From a checkpoint of a small transformer trained on Wikipedia.
Size: width 576, 6 heads of 96 (2 for keys and values), MLP 2304 squared ReLU, vocabulary 16384, 46.3M parameters.
Each number is 500 + 25 x the weight over its row's rms, rounded and kept within 0 to 999. Layers, rows and columns count from 0. Numbers have three digits each. The size before them is the row's rms in percent of the matrix's.

# layer 3 MLP up, 2304x576, rms 0.0431, rows 150-294, columns 96-191
095:508524511478497512538482498514483462483478549513475469483495495502538554517513476492486508546450497501509459459508536451463505510509523478503513468474506504490449478512535437517497523524481468518507529499504474447505519486519519526499540536527511482474490546438479503482503510518503550505
112:542504509500476492495500479546485491509507460512473547541512463500504547517502502530502527457531490507500493489448493459508559507499502484513524459480491494453508502539492516505495482513535484518525526494541482523473510433479503484498483464508523484549476486520542481504508519518516482466
105:474470484482470533487489494478507542450522544480463521518509495485456467525530516536478540487456502505484492509520468489530502509500487479458472507501532522448472492500512511503495528521446448525503539484502481447521535472492535493495488493527496530471491476483531483457495490469553516491
092:470476489522498479461489540524461474520482466506514480545520473511555520523536495476503508473503493521535489470476512483477554523498517511516468509474493492501508464452487489491491439474486495489512510462504503546512491493491499454504418530510479467445517499492526509437487510497522484518
100:530527508451469522482496539492498492502464497513535436536553470519478525530467522489506483471473534496490504465466498506488496505511504474522500494491508487498469508496507476500436516491495484529505516521495455527530509485511508456515484489504495519485487500509484494475518475542502496498
110:502484500486521513481515544508486502463464487484472500508542484502459474458465526514524527511495505522490494493570472460506509494513506488479488525524471459491480483491534523539485498501463497526545482481503479493501494506510502455494530464535528498504488509514471513522447515490479492504
115:513470523498486542442516473554424524509527545541502479475497479491512517520467535539494571518497473501528556519511462515478455468491483525512501495522505505510473504491479510495528540507481482498521494527511447482442477494529486485484486468505500471498515502459508501480523482503522463516
106:475505485458521524488505552506483484513519479526495466522565487504475518550515494495482499543506449461493506470489505481506515546468515526506494492446524510518431468555516514537476496511526487526507498496534460442531566497506515473496513486504485506548489527486512510493504466538489562469
091:463496523548446529519514536503528492506511511526524503519499507479544516482493464508451542530490505458511471493458521509490480515538498519543499490486488479513500476529493458513478480532527441527519537542510496488505483510467521533527496518494523496515506536496526504505506502502506534489
114:488537510515524514485522482512500467483487450465481490543532455497473455512516508513524473520495501519515539471530496495501489490533492511512482490464499511551476500548530528502504479528488501527521520531499511507515464470483503460479521489468501496504484501514527476497460548461471493563
107:500544511493513529476492539514485495495500502533476486472492503531476541504493521534487503461465468455526486461470554500478503505495519532518522490462513529486484463474508482487463487501529512490512500482445449528533505520492466468530502516474482489504488509478481498484502539523532536495
111:514497493473492512496484501486475474472499496470481517493515466513446537491476497540485473462479448470468519503468499485503490501513515486547465478498483513496491504539482494476475453510531481529523518438466457516509475487531524524437502520515516543515530521431508508503540509489463533487
100:510471533536484457523521544521523519520519539492522514490489499536502487504470507527525491538520485514506488481541485539493512512486520490505516489465516514491495526514513448509490471496481494504527516500508506477495548508472493486448519457497479514518501529467503504520534524504543495492
084:499518511520480512485494473506494535518536504494501524479481507483507478519488551512473460507506480505517479473481489484506486525526502517463471509525449494508478528500482490478522518502502504492484485509519490513497468489463479488537499449504455503480514538516487471459486517450469466499
086:500473513496481502465516485496502498508523489514434507499521475496478418495492529523486483468490500468495495514483488529518517471485497481473515459475490479508505518479557496495491503485494520523490494559425512492473500482541500506479483469485457509516495487534480526494512523500524516553
106:477481484465504486463499527560494519440470542522515455518506445536463527492512465515471542496490462525521507492513533448496505500483488517492499498447525498522519510520505503496505508490530481497483532499519500478472495506487521470475501466499543501493531473540518484516540515521539515524
102:530538518513498515491506520507535509474524510521537491497525487541547519504496498533469501543457511494527503518472508528508501515490522479545504466494465489522496502487522482521481539488481497525526498509481483498494498532489499451514451507497429508498482550504515476491470489478561487538
104:509518528485509468466498523487478519496510518507484471516528486478498483451458519510513527569485477538516513448497471538510515540506502509485493475475522490505468513496474506473508511493483491478552493522465504492507544512520535527528513507495564514490510474531537487521507488477504519533
079:493483512463554540494509493491494474492476545500437499531488492513471512483451523506482527515540467485498531499472453529520528516479484515560484522492504565523477493500469517509498457491545517507526535536524500512491480477506514492512528497506520505511528506495509496547544534504503530501
096:572469485514481463499509475489495480472535487514502470449492474508474477496494479468504520516505490486514499489458476461517521542505491450485501512487506496555523536481536485539487460450481477502509494492513497520483457473484496463509517471533472478482507503498504514513545504512516509557
099:515466498501508553464501518548477511448518501494495534493488473505530513511444481523473488475458519516519482521529538536493522513475475502493510505504490458458492511472512483529532502490529536467519525524476475491511476496549523510495452496492537491466449478513525501525519464528465480549
098:476513485507494531496539519517482515498486486517492452535514522500530512467458509505467505515514468521513499444510523476485477517500527506502455509487502517526519507501508494489522480511482506499490534484505422483514488494519489501478530506488501538495506471476483542527486513510478487509
105:483481508501515539517549497502469458478542536509503451454493487468549530521487532503462490491519497560474479521539550493461495467476498507498464560489499499533491487506490513489509479451534501515499475516496510477474542499486499511512503546480500548499513492512463511488493514458500490496
085:526515551503516545500502522528483497466522474493459498509473512500508493520467517517488491482531484524546484484485479530505462540481507504551467479458477495470483502513483468531455523519484510478492483477483501528523488482472477480535485489486466559489544519498461494484526484483533480505
086:474481468512501518482494491510488567469501474525469542492518499477516491492471486487481480507530525461516553510511486476517527517500530492456491512497476508530476464513514499536470518526524508499498550542498519534499500545442496445472520460463475532498448444537465463523459491498461503476
087:480456518486509504508527487508485470508487533538507477495523470519485464504484485495480504529479499497525534481478532506505509530524500507510470512447506565537436504513506475518473484457534523522546513533494472509451481478537553459515542455461511531468485484502510508505504552489486524524
097:509489522528519466527535517544491444460462475494543483460475516458485505541504470513475543504456499519509486488469484525488494506481490497515501504458517472457443462510501496487527514539526465514511506482447505471535487444518501450533510522503464487494488494463497504480491518489476527484
104:492464491507476514454520560540510516492517502508481480503525496507536471451512478501501484534511492523505484518508469489493554516470493473472499499497531480449518476505499513511495485504459506526499534487497473479536461532571495471459491477538512479507452488534507484511475455511481497491
106:510494511498521498467499520530513459501452446508495489459511493468543512524497507522506528477500508504499470533457518502542497485523509488479476523480518504517528468522519490496511487480496497509511491494485459541486492489472501488512480487519503502467550525438506505455471501504493513521
093:509526501500528461497507462479493528499500455476527494517451502495522522487530531506497520522523508495497559498493509502483451503500508540512428503499462498533469511512484469506502455475496433504492503492512487462481501448529501460515520508520457485535469523481484493531524551494489478524
096:505507526493518482539487491477514514473533482502511516484496480506479463514455474572459512502494490491504507493445497480476476520505517422561526474478486486488464476496491489494429514483514483479501474513475489514500521507477516517485496514466514546456522559473466507514525524485509513497
089:511482513502456549479507536515447519491520499546484477451494480509507549500485508535503520540470500541510504467507536488479487475516481511520483522484472486476499484473479459498455505531516515486516552531451461529503515498462509524500493521477485442498464500484504459485491473503506499506
105:463512486473490505502518495483532511458482475517509499500548494463541449511480491495530504496462502508464545482541468477523521529499516419472483461496436496568499493537530464524488526458504540503546471478489496500495518501490516480448516506488522486500518491471465487498468483556506535493
098:515478488478519498508492506504472482499503517554522468540481484475478535461477492529483505522482457474519530492486478485475489531471501467496470500533486511474489521515485502478477497570507506536500519511507484462492492490487518520484535511505503475492511472469550462498539534495497491475
096:471513536498502459529519546493494514469527529523487446532525503498453492481509495496528515496510511546503494433525492493486502501534540515461488513460534506531530517508559505511507486492512484503504467488501497509489483460477543502504498503472501499497544466516501461495516504536501485522
090:500462515469532466564500502492458480506501506516520505486518468500484502490494497525477537482489542491542519517491487517539456532521493501507521494501467523530498477537510538496416464519463472497512515483467489508481479516501500509496510504517492520490505510491444507479518536529510482546
101:491473517503466495512545499537490469500490482490474470538511515492482528522474515489516502467518510494521519474512507505502506481552522439474507453450499485517494490516465503561453467506474513496525503498454510536523518504461519498428475506518484478486516507478524495495482477493548503530
103:488470481517502522536520464505464469490492512526478482500526496521516517460501525522452549500478528486484541489553502517486495493469519495519471483494494524464506519513507503551468474484499525528532506539473450528478505507548499508486468482470469493465492472459478491473488549521478498528
089:526514545483549520516467530499486490522517463521503504481492492496498509492485522502503470472478519526498455517532510500492500491473510517524426509478442481486518515491539487483477465507506511511486488517531493501449475476533494491473490433484505503466528476480484475488513474498504494520
108:482487505479536506479534538478511516484509523516481541518563494495454506506507503497471504489472456498473506504512478551516533494522543481506494516504526527451510521498484463557492445535496484501515524522514483544480498530495505453492485514457509524502470532526511501533490507490481508511
077:479508510481518520486513536502482502496482492518498507479543493483494444543508541491483527541477499435482469510482497513534504482535496495479486480489521490434448484492522502472475492513519506539524486512505482504508484475527486435508484482477462487530508528461483501466478496462506550510
101:517481500510581486518491498486503464537475494483487464475497487468490476501501447478506522527501482532505467467531498448500509528555474521455497527519451514516499437502539518551507498513566523518481534497504510459507487468454509517487492489511493449485490492504518460512495508504468499510
095:529544508503444456463521521505519503469488512529491501511509532542505520474504459540494484526491495508516499481482510497512509471523518481546517453496520486512463475485493490503478439540467496571488495515452512486483493486493526508492553521447464466501475523520531482497489518508507520497
098:542536512472537508503526522500534509491506530480495500483507470518497488490514498530533539503493441487518454476492468485525502491511495527489515530404531417508520475479502561541464489462533495492548511561474474487495521496522489510481479506539535465515470482496485513486467456473508513538
110:525493491484481468476447498523504499509528528557518489461454511504475531507482502500474549509495512538531529518514526513471462521459489510498539475486482484508478501509479490483480499498444513516498493498523486529505505532496504492493492518526465523519522509536447523474483520496503494557
096:472514480493464557529494465546463516467515493518487537510517480507480465486511513538505547518506495507505544524491512493522489484489503523518494513505484536472476514543456497506513490498551494514525584494504513511496525473501517516446513510469489491524472561470519524494518532508481572501
097:477470488506476553471530516514500545525513470492485567509543465537501490468464487510517516517488511506514540498540494499508496509508498469507495545516524461529532494488483443535497539539519466517511509507494476479506477507483510523480499516544496488478482524506493480514505495490516478553
101:511497508527501516487489489502488501487497521493534515501553449500522474456545498524503532508449497524515531495474485480512513486525508471500494550490508505479462515523470480498531517457487497541517539484515534505464520501470497486488520485476550517466484481492453522463483517448485479539
100:494481525491532523474541511482540542453517482473481539488555485497487509491471499503529499537502513485485507458481479472517514493507522482503471445452487519505486498484501453482468522504551433530532517478516510526506512496510520513470441490503494497531538512522487463441493491484510539496
110:489469503489503488495530466457527504527469503499480469445505519510515501497500498526479536515494508526488498538501500479485508494508501489498441510511544522518509477508504481509528483506481518513489483547522465465508496491517553468477492512537481520527480496491460433514493493473476523532
085:465542502518519512477482526482484512470581479500494529507497487468453473540501507521525456496490459517510527513447533530511505505489490504503500481505474489524498456485541503517507496519515505475499496501502506498496487457528547469527475514477540569521501541467509502482518490473482510484
117:487469541492549495491512533487511532542474492489507510484558482494462461534529504522460515519460497506524470493519496502500445574499478499512506516464521503517519480511568513486502464518489479522458520504498498498460517498522527482512490543513531515491478513481445485489497450486504506536
096:458498516533500491524503475529474555506541497498473500529488489503463495479526510480492530569516488501498519493514482492519533535492516470484502506480502518478493538456466522493488512513500504473499493550474492490463494495528539470532547473477550505522540504510478486493483484468485505493
113:462465499463489512456533460506504555476488558489472491470486477493501497530457463515505505459527498550493497489500495483517512513499486501569495488457480494547515546488464519492477475519487506461513517524460507501485484530480526460480503515525496516479482546464502507477503481555495526497
095:505498520483575547464514495507494496498486496491538521484511456500497542463498491521463545480502485492501518491474503497538502534520515469517469534503531522487536508473531514483495505520515492491518510506475511463506501510524509510451455507531503502490526504497520444499524495526451526513
099:505485507484488462480533530514459499484493475530490505486496493541546496497441511488478496513534497473513533486501511458507537488542481508538459534495512514521495536499492480493495508494527482510509499529481507549465494515478529506509477489481501503517495531497510482479500464533485517502
109:440533515477501526496539488512515473508510477498463492501534459523498482483495452550488538507530444524506481485527488468482515535516499501517494503462521499485462485537502486486443473521476496470543518517538497466532546538502535505508511456475520493534453528494517544538519453489532507557
091:494524516553529497485515528494505532509451511493466463498479472504505479470502508471462477500487395513558501486476520492481538510467506517489515527502485485514531500525503496532507459523494493549510484497495511440492492503517512524531485465546512491499468462529474484521552468480502478551
091:508472490461541488467492537494515527472476516523469501486463514491506505490495508531512510500479491453474500454498462478502523543499475502451492506476486448468486475522504495498509527505538505522500522485515500495477538477516538508467501495449494542540436499544504522498504502477497485508
113:483518500479499503487490479491509542480441476502464466535493465496510492458502447486470523498487456499516498478478495467444532468507539463467503492505445505487498502500490493509486516494489474508539507547453473512465485492488496517501479540573541476478498468477495502486469520501515501473
101:547551504469473492513494457510518520501521470498501511532497496472476486447524503495518476485541489497470504480518471510509480525508514496510492520470530498508480471550498442551488476481481484497493493492515489504540519489460517496449486480466492510475455478472501530481493492455497504515
103:501520509524512511494499513493515538491531496484454477466506481508497504505502513489451506491486467503490514495485483532520475498448491482504481471498507498502459520522534513503541482487492462529508532507513489492516485472513534456479511509502484471464460508467533500500510541458482514519
109:536481498484503461506506490499485489461510524493517521482501490513474540491462517512484551454499500509538525478499524471501480525518551491540485463479497508521474497485461482482494474534486481489555503504479508470542520510507545475516467518448485548468513517496463474483538538482455471506
101:507510502497497472471531516512471493478505510511491489514540495449491520534479524502481506515503468463487543490512525513550512494495493470481470473507542526488498511529526515481511496435519490526531517518494502550497445496480504494472473508484459544534506506495525514498548505491512495544
105:462471529487511499527524504507450510490523470513501478430547487510548498480458516527499513543442538461543524493492510522534474493495508503519535548468518519522452542542498466486462513584494513486539525486470450528502522494465516488509518484470456491462504522505525529478514531498488572513
102:526515518446546489478513510469450494474508501514531496517470489491519503511477498479507479489427476491518466474452497513488519581488471473505528543492481502487480517471545505491511481474503505541521481490449498502491501481481506475531534496515446540490474498487465478491513529499536497548
119:468493503467530515531508491525507523499506466498440512515467515509487486500510501497508538489487522508511542457489495482486516496468470482525431489504506498513473512545534448493497494488471474512518521514476476528505505475471505504464517460525486503488473524456464530463498553485501503497
096:460467535519521487483502480537481487464521522518533491437474475458493508525465518507490521487485492542499548510530548480518486472478513489496510500496492497496538516498525506490497514493504482526484509439502486511513441535497488522488517537504486531499544476441491494510529515461501543509
105:494526502490529538478513498478526509523532522512536503461470437507510511527478467504473506475471492469544476506514539494471526471501541512518500513526478452553537472478478518512490509462524514505488535524508517507471520498467505471507473510498512488497450558524502503508514468492482538499
110:508520526525537501435491454505509521495518457506500444470484500471489497535426511482482465461477517515510507468512497513445471530498504521496449493509503526517497481538487471471489505528492453469516513489496503486561504506493501480533505476495486514482537494501459481498491498520512538558
123:440483543447519491500492531505481469475505521526483534505490523467507546507489476532512487511510464537516499512496535466487510461485531477498532510465507514491476509528498464492527489464537467529537521524479488496514535507455471514477506529442505533486471490491510439497493518495496538491
097:554508487495507511504532464496508498531499514500491513515506495488502507491488526500506485502489463528521508455495474448506500479503519483500481481521500554548443502524492518488475536519510476515527514526492477510525529495475531517499556445502545496507480527455525518526489502465464522513
091:514470485533488501521491542524513474530529502550469466533460471525523492495506496497500471501470470510479483501475527506528503495499553534532490471518448508503460487487517469501485523451509472496510510494516495487493476460485546504520492442490552484515526552491517462462473526541485526507
098:486470527513455508519522547520507503483500497538461496523543506494482471483505546531532528482488492527518544522484532506486512518482548459487452470457558515492508501554523505501535495457475510510501548516532508519469488495472491546465479459481497495510503471492523522486524464528484492521
120:515552510497523533518544524504498586496487491524494480509497493509506456494502475496477538481488496494524505487464488488507513483511536474534456497526554516536478511536532481554517531540539454597531534511484490535466502474489493496441452501490496499441530511478470504527519471508526494509
096:483510507503507473481503485500482410516481522543549504524523501497493513485433519520504537534488475517508470462492471497469495492541513536508529504480525521494517452502486493521505480495516485501523540530466472502478507508521508489512502497520528503478488525518501516512497525505478491510
104:488531528502491514541494525518463460504474531488554536476548467526530466529497522534513470538489486524493478448485458460539521482500518540502504507476484507506510482517503504461487516553470478490523520528493488507519524501525505475484531529509499524491492530514496505467493525516464477501
099:517521488484470481482516498499504489530502516508521459531485528533483501472465511493467467514495510526486524475472487529467532522495509525496504488512457509527551485525480524483484494524479539535511517503525488488465477508478548416468503499497491523458489485522507482526499508522472523534
102:503532463478477483494492460493513509529495517516511479525504484499511487500486545489453537477459495446527533511509499491490489555461523452523500479507518507486532498512507489546470468506528507519504451497539499466552419489510562475479497483498485492497486449526527474514535470476527524524
100:516507503460465528480488524528459512483491497528476521482502477544492476503478524496511500471506500507489496503444555514516508532509509512508534508475514513475491503476500465524501532509504550484521479491495502510470511469504555541476500501513548547494480504496491494480522490523489530486
091:476539478475547525472538524489465527515497508506463481473515505469515468485517486513490490529487485482500522488525492507521497492500490487493466511508526469504508472547528455530492517476534502520489550534514494449465470502527503449494518503493468519477517485549432493509451487490501479504
095:450524515479535464517529515510503495522565478489515467490475515447481473495498484501494505512498500434486531513515516502481467489462516482529480478499488540518469547521504464535486477506534508522478505467466496530535455474523499500488507501532503524510499505491491493484470531472508500490
110:484552492509493522496506504535459504458529517544460538473476464508512543465472522559473541461476450540507530496519480483472494460516483542509492534510506484491495497516525510511501475511524538497517496548521464486530480525459517507494540464482497541513495520482461513517461481493483488524
097:528523505529500536470522553534490504441522542501492504492504463509510525469450464496496491506498513534514455540461463512517521462490523487463501490520517485526507503476489468499467530491587481515509493471519523501503501511503524495486488422501489504473478478477495470507515486483461516493
096:489484460502501511513505480498458537546531468528520553499508467497532537473445496513450501483473463438509486545539503418497529480463537502490502525487498518492481516541494501521512510520527542495486559533477495495480476475490479520459499518524479524515491526490548521479468453495478502471
084:493512519462526510491528458520525507504527431530496517497496507460505474508477509506522528478513509457522483494519491528509535471515491495542472488510489518521484513498509475523488491510530481512503484492476522537481515527530496464473491512458493503462487469516464492517476508507501525471
105:459470512491501522515495482492500476492490495496508479527479470527504505465451504541505543483456530502531527478522486483507528496556506531438491517497479538496513488517531536489474525500464552512500531521504477517537506497504480531528540519524500499510535506483496515505495474522463516511
117:508480548465489486526527496465504450519477514493460520462532515483458498500502505530500518464446496469489522486504491496521507526452533518546501471470494519494474477508465527527459511500477517532529512511502502515496511467453565519481535508533522562480482482469543515457480510485479548479
097:464532494429528520457534522464518474503468484489462525460531472522557494435479506503479511502467511488524530492503471521538476452509510487486467484493468517499511464544519458477503493477486485571487469524517508526487498468461480473479484482498524501506481469527492520510478466494499548503
081:513540479496506513443496536492521539526529485496495512464486509503483475484546498508506494543468493497503503479464465491488490478496487494469516463508495504500464483523564444481486493496511477486514481531504508471490478466517493518498501474499474486498492541514480534475516489473531517488
093:493518489505464463503501493487481486488506461498485533496490513510485499476495463534476492528460462474514525481475492541457537521481540471541504487496486467535454483538501474465494501482501481473504538495431483552483510498462522491485531470458502502480468507499521492492460519514467506506
091:487496526503503516487509498518507516523476505532500509505500510526481495496504534492501496478491460510508525494476494495475532511509525513472536476476510456507504501521487492493478515450509488517517480517492518505470519493449486468497469503492509492475467472527491481489520514512495487513
104:450494544488544519478516479505498513475521505497497493498528490464515482450495483542451484524532518490511494483501450564506501537491496505492529534480500475445522528503504493511508502466474493481517487527528497541495495541452515491504468466527525488522499529511478497488527488495494502523
101:502467512491505539500552501518507481520513491497526524488492495463522478483518457483495518525506503533465512511538511472477550506501578474500530510507485527499529520530456501519509501509492509513512541518517513461498505481480564449517498506506536470494507482489525503453537501529503542507
098:494507512510446479521526528548468517462544523537506481462514479473505509451463452486472488488480477488503464514526516475495545505454530480450492508492514512507506477480536480496473493452539490515490493505525497514542546513506560519477513462522475514467511475486544511530485501486494534518
100:512507538500549476487518498516490500510482452486476511465519494490484502475501519524457535515520503464478499483492451479521507484455499487482493530492493552450475500504510493530489493485482474515476542498524509459474450540493494506538456473509453506492457480481500550485508541495508478516
105:466479511492507501520531494506513479527495513488478485481512443475499504458460520555531476542533461504525552480476495486467488506532532515540464525463501526524501474489499498525518495495542515519528491519522495565474510470474487501483502482476491523502510501462521501476475512507505486503
095:515492496494535501489510468516495455486505474489500517495477501516499484498514536520437516474472484477504526488488487424488481587518544479471504509458483468489516499528476526529518526504503525540497557549510472487510532495428475474439467514505497488482495513490510495506478506482463466497
094:501500513483494499472522505515498480487471506488482528479490497481498556523502493520501511493491505487551507494521481483541505522467536493499476542452471494535492475498481500492513473489481489490503487553487504506440530505496502470528491466507491510493487561490468516472531518510494500507
097:502460509507509504510527512528539502524518469498504476518505455521488480505485472529490507494533517478560508486524492514500495507529508489494527482481470491499473518514521512539498494462516518525505502506511472473476445519474511504493522492555518509527468486509527489497523484514444499513
101:516492511486520490546512532509523491488530500509526475508474492524459527505502448497527481496508503523498485498514488505528519485492516443501514554531486519498497510504530481528478506471506530549507516507509501504491475456503551519483579498542467476486483501491516504514511501482481484526
094:548462530490471501511481459510513513514465498495475530497483481475478503547490493530523487511503487505467567465536457482476474515470537464522446521501501510504487469520490487504434521496482484476485512498477475530529508491474522522478488492507548505458528540483505485486480531493459524521
108:462476519519474552509506494519492491518542521514532535450497510472545528468507501541510476487473516518567567479545484497528478460453477505526480512448483524476490521521534486496460464511508463511498536481459443522504516524488501510483519496506480521511513539509463533473505462513507504498
095:532471539523504545529530507501489506535497489484488505474478496499521513539481499503491497493513512529532491512494540511489483466483497481526515497486541490530446471535525472531462480503472521520494553524496484513483516487553503497533520509507476504499488490529492489463513526494493495525
098:486491492470465524531492486505519515475521514539485470474478508523492466529509512529449546472495449504542559493461520467469517497446531470543508459472480462486444554539480494488489530519492526523483491481468481457540451511505532510479495535468464490507542498509521539521515482500484479501
099:545511513477495512467478522535491501533444535497487528506492490519515483447490510529507473496491508524480518458517523422540509521476521481493511483511547507475474477502488498524483519476500533499493512498536490490486497459476529529460489473511526476478430443485473479473521507547461515501
087:481516512521533526457547486484492505461517534481492483510506487517469495485524475514507526512469475529532546554470496493471497482468517470512518539474505518488547465515503476512522509485507506543495506504534491460511474548498551435509523506489506515492481450541501464534478524496515482522
099:536482523508445498470493522536488498471510539495452526521523475495478517471492469497463539475501475518488509508486465550521570518467534453568504452511519500511506522503511500520479459430497522515486493487485477518507531435516508525475494508539525492490499485455489451535487475525488551483
098:461461493538495467493547514525501490512510508537524482462499520511512507525501481526511559514508511549516540480534518490511492482504512479485539529504473507529473503500496517489519448465470481490520515471476491531509486562459466476494519501498512488508513503453525533501516506499486499538
095:465490499519513551519517497516498510515510476545470507507486484521542510520458518517475523499447484454490504496493532496507533440491498490548501493456482537543460486546465482524479513490563500506514517547475446513452510519510478523505524473486509510484531520493519550491497497498514540532
088:486537499477491503484531502583514471455526467526516535540496469551502475519465454522516528513493469474500526498511506533494556491488512473504535533496478478467529494499494514512503514498537476483558517493503484485495533503476482512465470493510542525501479511551502554461490496494497514518
098:485514519517493481497543511505505473504530502500497512492525519560529504502458510521508494510491507493536506483509507464527547505442516483504498535514495535526510526528496477530514487492512502524525503474505479522498493503508532538447508521481508515475533481468466531484490500506468538555
099:537488525513516462502536491495484499460522512526520504503492501487496525479481497542526488508487471504490508484492498497461466451520491486570533517496482558529478488518497502500485496489518454498508514517505499506501458487537522495487523468467542528482495490462502480510511501476520508520
102:488465541491520501522488513551492505483510492576499511470494492468440488483486483522488508505551480533527524501500472517492518472521501475527484517520504514492494489505498466476503479521536500510503525478487478513492526492470502509481510501509499471565490476467530496511490494503518548532
110:469468515508505534482509501504523528507472493509512473455512472491494469509498484527511484508511459534464471489502486477476502500478540486489512475442492506532495432469473495511507476470484507511526495503518498474527568526463518437435523487519473460524477507499519508502519500506527546525
106:456502520481491499457525518516510500466532560526517510502506496494530480447527458498479520484493451544510544470446511502460505498533543468541500482484501501476488508465454532494512498515533490546510491503485483507537506489474508496477512430472516493501483548491479461476503502506521525510
112:524459549464481488500537512489513485524492477575527511471545485469484498512488525515490501499524501520475478453473501519496511502526516500514449502510456505493454458500440477466492478484501462509489512530544507490504518496458510501485561530519508464527502500507491505470477517518524527523
105:480520480505519507488526548465474534485529529482462487501465500557506463501508459480502490483496477514489485501508476512480518498496532463524501485514523499484459518497504501505497435489458502490472504497474455506461475496500543456496533499498493484501504461464475458508530480507476492515
091:518498522520457468479479526507471442524463510492531513481538504474523516519513515524476543487491478471508520483511484494516550478540503488483515541446501500501484464533503514508473501480483475508479543497490501525448517536533463494512501468520506486554502498507483523495476485482487495495
094:496517514464504456466489474539464511493525498499499488498498497502515510471460493503497518471512462503509536477497563485459512475494494492517473500530469529513442536505498476496507557504494489512506530494517451482525507512448520533487541478488459478496482526460515512484520519470499519499
093:486481509468500453501493511518506519490477472541511492489528492476479457499494506540463489511481472523473555498474527483473511501511517517493485489488537547468474537535488505515520516451516471504501542529534478455533498496502514505523514464504487504509534465454489516497487458495520544473
104:467530516450490479471542544517489499488535528511535508494494508437498494526520516500504498533465491472512535449511482501489545483519479487482432508444477536487513505506523461511492504448522437493491472473445502506477539497525516476460517499488468533484452501460469530448504506511543485499
105:498473533488542542509532536518481501455527499514519480501510508508501446544490525536539524505471500494505549476474504473470530493505480478424500483445474507484472534535513461495495480508496479517520480482499492429488487517514508484492547493532507523476507506504478538495512527525522502498
100:489501512490487546502512461501506509521516448494471516477428443495476509491475505540463518551505495462499519450461492527490524481508496508515506487480445485512488507510494491492482540508503505490527481477481474441480474441524488538479460490549536554460486506500510543507489565487510502503
090:484465470490529496455500533509504462496472487478493476481499458531496476522504501506491504517529465509504499466452521532480471482517517513511479532521507504468469465522511521486528449468564535509499528499512529474486505504526492474464506526457507518545457488475541457525502494447474515539
104:457515503501475543529514544485496516487548509521487471543495489487516471518513492510439506534456488467502508485498540549536478514468506465537508495499492454506493487496537502464481460487497439534494499517431455483484497490522560511513480499525486538465480492483479523488503454475534532510
107:501516511453528473493541531536523498524478503455484471531485494471492509469498512520515502502497493505523531462480482493492521528487535515506478490490472487537538515474490487485524499508464517525513513504450490524469486496487515463470472531544521492457542520482458483435526494459503494503
100:480510524490491516523522507497477515512497524501490486481497518481478516503552500515494544508452491477454514476453494516479458460509497496515486483489507506474459491491528459494454475526520451527503504541480463484465473467534518515509519496501470473512528551485506519483533509531540535510
107:500455494508478527511506472489515519500539495497455478516515501553526508464512511492518502493484498518522508502493521477487444495483507474483486474489512506513503531515475494522444468480491530481496481540514455507465487504497487521483520468486541540471517500483468494466526490521464517522
101:481503529481454467505535509511467484472502502530505505529487504544543523503486510502507469482492453488516497478515490498486506495500473505493458495518526542488530504522505489545525435549500475501501467466537509535515488496491499501511486486479506486497494544506496511512486483463494501543
109:542518510493535488496550481512480472478501481500475494456549475473484501475486452547483467510492463479557500511464504449492496498507470491475464479483503521506462454469509481501487438515521482509502498509507481505509456500507526489485452489445524510531483510480511525496518507456515535488
098:464551500481460499482484510497490495487525496504526547495504481518479473519463518536515515486480508537532519487472523504522519511478531499472503446504537477468503527503457521496504520491563502493500532522480517461452493540470513527480522521497554565493530503492511461502519502527510479528
099:520521507495506537521500473531497521496533531530488508499488485507520511517522513490438539470505467495509498498509522514502538470499491478510492502531491504494482496514504503561445485516495544509490531495465467494472504525496479513476504507490497507507425561492512501500472489508544521494
102:453487498506544510505525559521493437507467500509541454528471442486504479494502484501523555516516471500490495493509516466501525469529498527504492489487503477483489477524530506528519462481496476490525530515509471483516471488509484473529478504495507487491488496546524476471519561486477509520
106:490502548461537556495541467488453480497499513486504467538578456517474495502489530508515476491507485497520495509477466521490507536497493482532465508483516485493511524507515500529480483522472475537513529523485491502539497524498497501467476513515552494523498513488462508523489464463487483482
113:509507479429503559453505525512486530481518509503473540475489459511538491497520476523492504481448458502482507488502516466441530478515524485505499560492505494480455479517553461519468513492554482502513552483491480466473565522495466522496530492486467478550493498503490525452481472513493496519
096:499469475495495515540523505500503492502529454518510520489503457468496511531506495518439521526485474499485532499502490504508470483499509490522481497516503461476473505531531451532449495488516505511476502550509491499459524504525508456487465466498496492474495541528500540494466491499472535497
091:524471500534513509517522498535508515509477492489526500529522496482480509525490520506540502545481488508535498525499501488524477540493526481504484504478483475492545490496503501489481518529496441520535506501488473465507520468533522512481469504479471486493434518515474510462539532526462454501
110:503489495485502520504531495496526505476546490506503470500484483491516514501500483510460536481480471500466493483473518529460488511453494478481509486471480546514499503493515465533441496462502492496539510478533521501506483494481526532548504468530474509490501436515484510496540508465502570468
101:463509532484477504538524506535490507458485473490470519528506492479496502462499471541492508508494516502473571485545517486491525533480494488497486505504457507517488483495505499468482502512506503505496521540521434501517517515522499518472521430529513490495481497501461536474505467495498466480
109:515518537485519560430509485475518490460475511506451466477496471489547513502472507510512512549502470517503478449497490486493543477503502536529500530456495514478501523497510420529496523509518498472548482471503492536526488483481502527518514513522535496511464470501474437484555490487505515500
105:496527509538512531491546505490522515508516469511473467473498505526529503524456483525547491497469511511529522474475504481496498520511511464506513522435454514539508484504530414512472487503499485492551486514482482503462494510424504520465500502520522475464481518484483530453507509480527500548
097:531541509466511482516494540489484473508514497495504517526499482474481564490484470511484495478475481496524549474430500526515476487486532484550513480511490502473496467520477472472482456481513489569516471508519495495462509491504541517514496491501531483522527532495517469494519513505522544525
102:500455521469483466463490532527489457485489525528490506498525509497524532492495468509492497508511457523484515494476545477459459518509510515542493459442468493521497459465526460483531511474557515523501467485517486484509511465509515497528483501523512518527518498434508489472519492525533515514
109:493507513461509511496508493539432497476494496520470507498500508520511508519484554483484515501521500497505514503519544495547503515536505518471524488499495534505494495514467507508508477503498546511506516486473495525520527530528473542517533491541511520522521488513500500490485485495470468532